python train.py --head_dim=32 --vocab_size=9879 --norm="rmsnorm" --norm_eps=1e-06 --positions="rope" --qk_norm=true --init="trunc" --init_std_o=0.0075 --init_std_up=0.0395 --init_out_by_depth=true --lr_mult_qkv=0.5 --beta1=0.9 --lr_head=0.00952 --warmup_steps=111 --final_lr_fraction=0.0
Each number is 50 + 15 x the weight over the matrix's rms, rounded and kept within 0 to 99. Layers, rows and columns count from 0.

# layer 7 attention query, 160x160, rms 0.0508, rows 38-63, columns 40-79
24 68 50 53 73 46 59 60 40 42 39 50 44 38 52 27 68 18 24 38 19 38 47 63 64 39 66 34 68 41 46 67 88 77 66 43 49 33 43 77
46 39 29 74 51 52 29 35 45 58 35 60 39 54 58 46 21 43 34 38 49 45 40 73 31 43 48 41 70 33 55 61 29 73 42 53 28 42 38 25
54 39 26 49 60 40 30 74 60 50 48 56 63 56 36 37 61 52 32 56 21 69 60 73 32 43 63 27 80 44 58 32 55 43 57 50 42 87 49 60
64 37 14 55 56 03 44 61 56 71 60 51 86 26 19 63 18 45 45 46 83 51 61 30 71 43 80 37 60 48 64 46 51 23 36 42 41 69 53 53
24 60 39 63 61 63 52 48 60 82 44 23 34 53 50 54 63 41 33 80 69 59 67 49 34 57 47 50 50 52 50 46 48 54 24 65 51 52 31 51
39 44 42 54 56 45 62 10 48 61 55 65 63 62 28 71 53 32 40 56 20 46 68 26 64 53 40 61 53 40 56 47 63 50 72 40 77 61 50 65
72 61 46 30 48 43 55 61 51 55 75 62 64 49 51 44 52 51 49 57 73 55 30 59 36 47 59 24 34 51 54 33 32 54 35 20 45 40 75 57
38 69 56 56 62 39 51 71 34 31 32 55 20 90 27 45 65 51 80 69 43 75 69 50 44 34 46 68 38 33 64 53 70 38 45 45 49 43 31 15
44 31 51 56 48 63 60 64 47 43 43 72 45 63 42 23 50 63 78 83 34 41 41 37 41 65 53 44 41 62 57 80 46 37 73 63 53 48 42 41
46 45 19 22 58 69 29 30 62 81 36 74 58 82 62 60 51 35 68 35 18 48 26 57 39 48 54 37 60 49 52 51 54 48 54 69 48 34 75 57
58 22 41 59 20 56 22 71 48 73 50 57 48 36 56 68 31 55 57 72 46 43 23 19 41 60 46 37 54 42 21 64 60 51 56 46 59 49 58 31
38 40 43 51 36 48 51 31 35 51 60 37 53 37 60 54 17 56 58 51 71 61 27 57 53 51 45 53 53 33 53 69 31 29 48 42 36 49 29 36
46 36 61 51 47 44 36 55 21 80 65 45 45 47 27 31 50 74 52 47 61 52 35 57 51 64 70 75 49 63 42 60 42 48 74 39 40 77 67 37
55 05 57 43 38 36 71 81 44 80 68 52 44 50 33 31 32 88 47 39 79 29 43 29 45 48 57 75 50 54 43 55 36 25 68 81 44 55 75 51
41 37 43 56 59 65 46 37 54 46 44 52 20 43 57 54 68 37 48 53 29 47 42 58 71 47 41 30 67 42 56 31 75 66 41 52 28 23 60 38
57 12 57 57 68 49 41 39 59 42 31 30 56 50 55 72 28 39 41 41 33 69 34 48 52 30 52 69 59 41 65 24 70 55 34 56 49 49 56 57
77 79 42 79 55 81 61 42 54 39 47 49 49 50 50 67 61 31 68 57 61 37 60 91 51 48 36 34 53 67 40 35 54 41 38 28 38 62 56 48
38 41 41 99 68 28 42 63 44 25 56 49 46 52 67 53 28 51 34 27 28 47 76 43 56 36 52 70 58 64 32 80 36 63 52 71 30 46 54 41
54 39 43 44 45 43 63 37 74 27 54 33 33 29 64 61 54 27 00 65 27 55 49 45 37 62 30 53 72 22 59 79 32 37 33 39 53 56 77 45
26 67 17 35 74 26 57 23 56 55 62 62 33 59 41 31 75 38 55 14 59 39 39 78 59 43 43 47 60 75 75 31 50 35 39 46 27 77 47 88
23 54 52 51 56 19 49 63 80 49 43 63 31 46 66 57 69 59 45 57 59 66 34 56 46 73 40 49 54 43 19 53 31 55 55 12 53 83 70 44
56 72 72 34 86 30 34 45 44 35 59 58 56 68 47 45 97 30 57 55 77 54 58 49 50 69 55 33 81 45 54 72 35 42 28 50 52 53 53 36
24 53 79 41 55 42 27 63 49 62 05 66 57 63 36 44 47 49 53 65 42 44 37 45 28 49 70 58 44 50 35 29 25 75 52 59 44 49 39 51
64 65 77 60 60 22 12 70 68 51 52 70 62 31 58 49 53 59 26 56 47 68 45 64 59 63 75 52 51 71 33 66 66 53 39 45 52 36 48 18
54 10 39 45 40 22 26 42 41 60 38 38 64 32 78 63 48 41 52 30 43 45 57 23 67 57 68 25 44 32 47 75 59 39 49 24 52 42 42 53
42 82 68 34 18 38 44 75 51 59 59 30 31 60 56 49 50 38 60 24 48 61 33 50 33 78 43 59 42 54 28 52 28 32 56 35 62 80 54 61
# layer 7 attention key, 160x160, rms 0.0511, rows 38-63, columns 40-79
45 45 51 37 35 57 33 48 70 41 36 02 56 53 24 73 34 46 68 81 33 44 78 35 62 45 47 55 30 35 75 40 50 52 45 69 52 49 40 72
46 63 64 51 26 88 53 43 48 34 63 53 60 55 36 57 60 42 30 34 71 60 42 29 46 56 43 63 47 54 58 44 37 54 86 42 18 81 54 34
46 64 47 30 49 54 57 41 53 26 23 61 73 73 37 71 28 44 69 29 59 63 56 35 63 26 37 50 54 34 53 67 56 52 46 62 49 24 58 28
41 02 39 60 59 17 63 22 71 53 49 60 32 43 41 62 62 66 35 40 32 58 51 66 36 48 50 47 37 66 56 56 45 53 54 56 37 66 56 37
58 27 45 25 71 16 21 43 27 36 32 66 61 58 45 67 24 60 69 40 34 19 50 35 56 36 82 38 35 47 63 33 58 36 69 38 64 50 46 42
37 65 49 49 34 30 58 84 40 37 50 58 55 61 37 68 69 36 42 68 44 53 72 51 44 55 64 50 78 58 40 35 69 24 39 48 38 65 59 57
51 35 76 62 54 42 54 55 49 70 32 53 59 55 50 67 70 31 23 34 29 60 66 41 46 67 44 52 78 50 47 66 70 30 45 78 27 64 53 49
30 46 30 42 39 51 51 75 37 46 66 46 32 65 67 42 58 72 55 38 58 30 40 56 61 29 54 51 56 53 38 36 31 51 46 41 50 57 59 77
75 69 68 37 84 71 62 74 44 29 41 70 51 71 59 39 67 47 44 60 47 49 36 68 56 44 32 58 51 34 65 74 38 53 46 55 47 51 65 67
51 28 51 39 45 53 44 75 46 46 37 49 48 62 51 65 59 57 65 70 62 78 68 39 47 44 46 51 48 33 51 22 34 56 46 53 46 66 36 50
75 71 69 49 47 59 64 49 27 42 26 45 49 66 48 45 63 53 67 54 97 49 67 54 35 41 59 54 57 70 76 62 58 52 62 33 37 23 56 41
27 71 51 55 51 34 66 34 74 29 33 35 37 55 62 34 63 21 57 40 64 67 52 47 57 55 37 52 49 69 58 55 59 57 11 41 78 64 60 41
58 45 36 49 39 33 56 72 63 68 56 50 55 49 35 45 26 58 48 55 36 53 57 62 36 33 42 42 42 40 68 37 44 53 53 30 66 38 58 62
68 41 42 61 36 67 66 85 24 47 57 53 71 44 49 26 31 55 44 73 26 46 46 50 42 36 44 36 48 40 41 51 50 65 83 34 46 57 48 38
42 75 47 46 74 44 56 53 60 53 22 34 60 49 57 33 50 25 56 60 56 59 46 43 46 56 45 31 50 46 73 29 68 42 37 61 65 49 37 49
33 58 57 47 56 21 67 48 63 50 28 15 47 40 60 54 68 41 71 51 46 53 55 58 47 51 33 45 30 55 59 23 66 61 20 70 46 23 38 51
73 42 63 35 53 63 70 48 65 57 29 48 44 44 51 58 53 69 58 54 27 54 24 31 46 52 51 73 60 80 43 38 63 64 53 55 19 56 73 49
47 41 66 37 68 56 49 69 54 38 63 45 41 50 36 64 47 57 39 49 40 43 49 87 48 60 43 36 33 20 48 45 52 59 39 54 60 59 38 28
46 46 42 81 20 21 37 32 69 59 60 54 47 34 61 33 23 70 50 52 44 60 40 58 49 46 30 73 61 45 50 24 66 73 86 53 33 23 61 36
60 64 39 07 18 10 49 67 68 44 76 35 32 48 40 59 38 74 13 48 27 56 33 48 80 83 65 17 38 74 35 46 61 34 51 22 69 33 16 36
46 14 72 34 47 20 36 46 49 76 82 02 35 32 20 26 25 48 16 66 63 32 43 55 58 47 80 39 63 55 92 52 37 53 48 59 52 22 44 38
37 40 56 64 49 44 38 55 45 76 32 61 68 30 43 17 39 54 31 38 31 79 56 45 36 56 42 51 53 53 70 34 62 47 44 27 55 44 49 48
46 73 65 31 56 45 56 51 39 39 45 81 81 65 52 29 76 83 33 44 52 73 45 77 33 29 40 32 54 42 62 53 47 51 31 53 29 60 51 59
29 55 57 47 77 36 44 51 39 56 70 46 41 44 34 59 31 40 53 47 50 56 69 48 35 77 40 22 44 48 57 53 48 40 32 49 41 54 42 50
38 41 65 66 62 74 75 41 60 49 42 66 54 83 37 64 22 83 60 49 37 55 38 74 60 13 63 52 43 86 51 70 22 63 51 78 40 47 59 36
51 99 39 46 58 75 45 39 52 65 40 64 45 64 49 54 64 46 48 60 47 28 48 53 42 48 77 61 73 59 65 60 34 22 27 69 53 81 48 39
# layer 7 attention value, 160x160, rms 0.0591, rows 32-46, columns 40-79
21 61 70 49 12 37 37 42 72 53 32 60 61 54 32 27 46 28 50 32 37 30 49 54 57 34 57 29 67 43 44 63 38 70 23 61 66 32 84 40
50 30 60 51 38 49 77 43 45 41 39 54 64 47 54 45 52 46 52 38 50 70 48 69 59 53 38 70 49 33 62 28 50 57 54 33 51 73 61 50
53 37 70 33 51 57 30 41 60 59 50 38 48 48 54 35 21 51 51 48 41 72 60 31 38 56 55 48 45 58 29 60 41 63 69 42 44 45 42 27
59 48 69 38 26 22 70 38 66 41 25 25 43 62 44 51 26 42 63 58 56 64 51 63 29 56 49 33 86 53 61 43 43 23 65 52 76 59 44 53
44 47 21 48 39 70 58 69 32 45 36 31 52 13 43 69 54 46 49 66 59 45 46 42 22 66 57 20 56 64 48 41 68 55 44 42 25 44 48 70
51 14 21 60 29 48 33 72 36 56 56 45 40 43 45 43 67 63 37 50 57 34 34 76 53 89 58 73 33 82 35 71 43 74 56 34 43 68 60 25
48 76 26 50 21 52 64 62 47 77 48 45 58 70 22 34 58 75 45 78 55 42 66 42 33 34 44 30 56 42 69 26 49 26 57 77 50 32 66 47
47 47 42 50 37 21 52 65 67 48 32 41 41 37 48 43 53 66 41 80 74 44 55 53 36 51 36 31 78 51 45 57 20 68 45 44 45 59 72 35
28 35 52 65 68 44 53 36 45 65 33 30 29 58 69 41 56 49 59 47 36 29 31 45 12 75 82 25 60 59 22 62 23 32 39 61 55 46 42 37
51 32 44 59 16 48 43 67 46 68 36 69 40 78 64 62 31 55 57 37 39 70 42 64 59 35 47 68 65 46 40 52 64 52 39 67 42 35 75 28
48 40 18 56 09 80 31 17 15 69 53 64 50 49 27 46 39 57 43 52 57 42 56 54 61 40 58 83 55 63 52 57 56 41 70 58 29 41 57 38
54 46 30 52 60 55 47 68 70 64 43 42 44 55 61 41 60 57 26 43 59 60 40 49 34 61 48 54 59 58 49 42 35 41 43 79 66 22 50 46
57 40 54 65 36 51 35 49 62 52 45 68 48 41 46 64 46 62 63 49 34 47 33 57 59 58 58 64 30 48 31 26 58 59 42 56 54 54 64 64
54 38 71 57 54 77 63 59 49 44 51 50 56 47 43 45 63 26 43 54 39 52 34 38 38 63 46 52 42 53 30 23 41 43 65 64 60 54 81 65
52 39 35 35 70 52 51 19 70 59 45 71 69 72 44 52 50 45 51 54 60 28 54 57 34 58 43 69 48 54 56 50 43 49 36 78 49 41 59 30
# layer 7 attention output (transposed), 160x160, rms 0.0979, rows 32-45, columns 40-79
58 73 61 71 56 47 69 37 51 32 53 62 51 50 56 36 78 33 76 54 47 43 43 43 80 39 83 67 57 78 35 53 79 48 50 66 56 57 39 22
48 50 50 34 43 38 51 28 52 33 75 46 53 36 38 42 52 57 59 61 53 58 91 52 48 51 45 46 43 42 52 86 62 41 50 42 49 48 46 56
36 12 43 61 36 48 58 58 50 39 43 62 31 64 54 52 63 53 58 64 48 45 68 39 39 28 67 66 70 69 55 80 46 57 55 23 59 66 77 43
31 52 50 84 30 57 39 40 72 40 48 47 66 30 53 49 47 39 79 51 63 54 78 36 38 48 49 85 50 37 49 60 12 52 56 56 46 62 44 25
32 65 65 48 23 46 50 37 41 83 50 74 45 60 59 48 50 57 63 44 53 63 68 45 69 63 78 56 37 55 48 74 56 36 55 53 63 51 33 45
50 66 40 69 49 73 52 44 81 41 52 23 55 53 19 54 28 58 44 83 37 47 69 41 55 61 44 50 55 39 30 74 61 55 75 34 59 52 46 38
34 74 49 69 72 43 49 59 40 46 54 72 53 48 79 44 59 65 26 76 37 50 48 30 54 24 38 64 39 41 35 33 32 32 56 34 45 53 35 34
33 88 40 46 40 42 28 40 37 50 57 60 62 29 64 57 67 46 50 43 77 44 28 46 30 27 63 63 65 52 32 37 49 51 48 59 39 57 41 75
56 58 64 85 36 61 73 24 42 40 77 35 53 38 54 17 53 57 22 52 29 33 62 62 40 23 29 73 65 76 27 48 41 28 26 36 45 33 43 80
50 93 60 31 28 42 41 66 45 51 37 40 68 37 48 60 55 53 51 36 62 61 38 28 47 49 44 52 61 31 59 55 56 65 80 55 24 66 51 70
47 32 45 36 46 42 48 65 31 63 59 73 53 28 46 45 60 84 36 51 14 78 44 45 61 69 44 56 73 70 34 55 54 37 50 63 64 56 57 57
39 47 48 53 39 34 35 36 51 62 54 39 37 34 42 51 51 50 36 54 61 41 52 43 52 54 51 27 48 35 38 73 19 49 28 27 57 77 33 71
57 36 34 45 39 50 25 68 50 43 38 72 19 48 63 61 54 57 54 76 60 31 64 61 55 42 62 52 59 83 18 21 44 38 65 54 26 49 72 39
42 50 59 65 59 45 45 40 65 36 65 43 32 51 44 69 73 30 31 65 33 33 49 57 73 63 51 54 61 45 77 54 58 48 88 25 49 26 67 38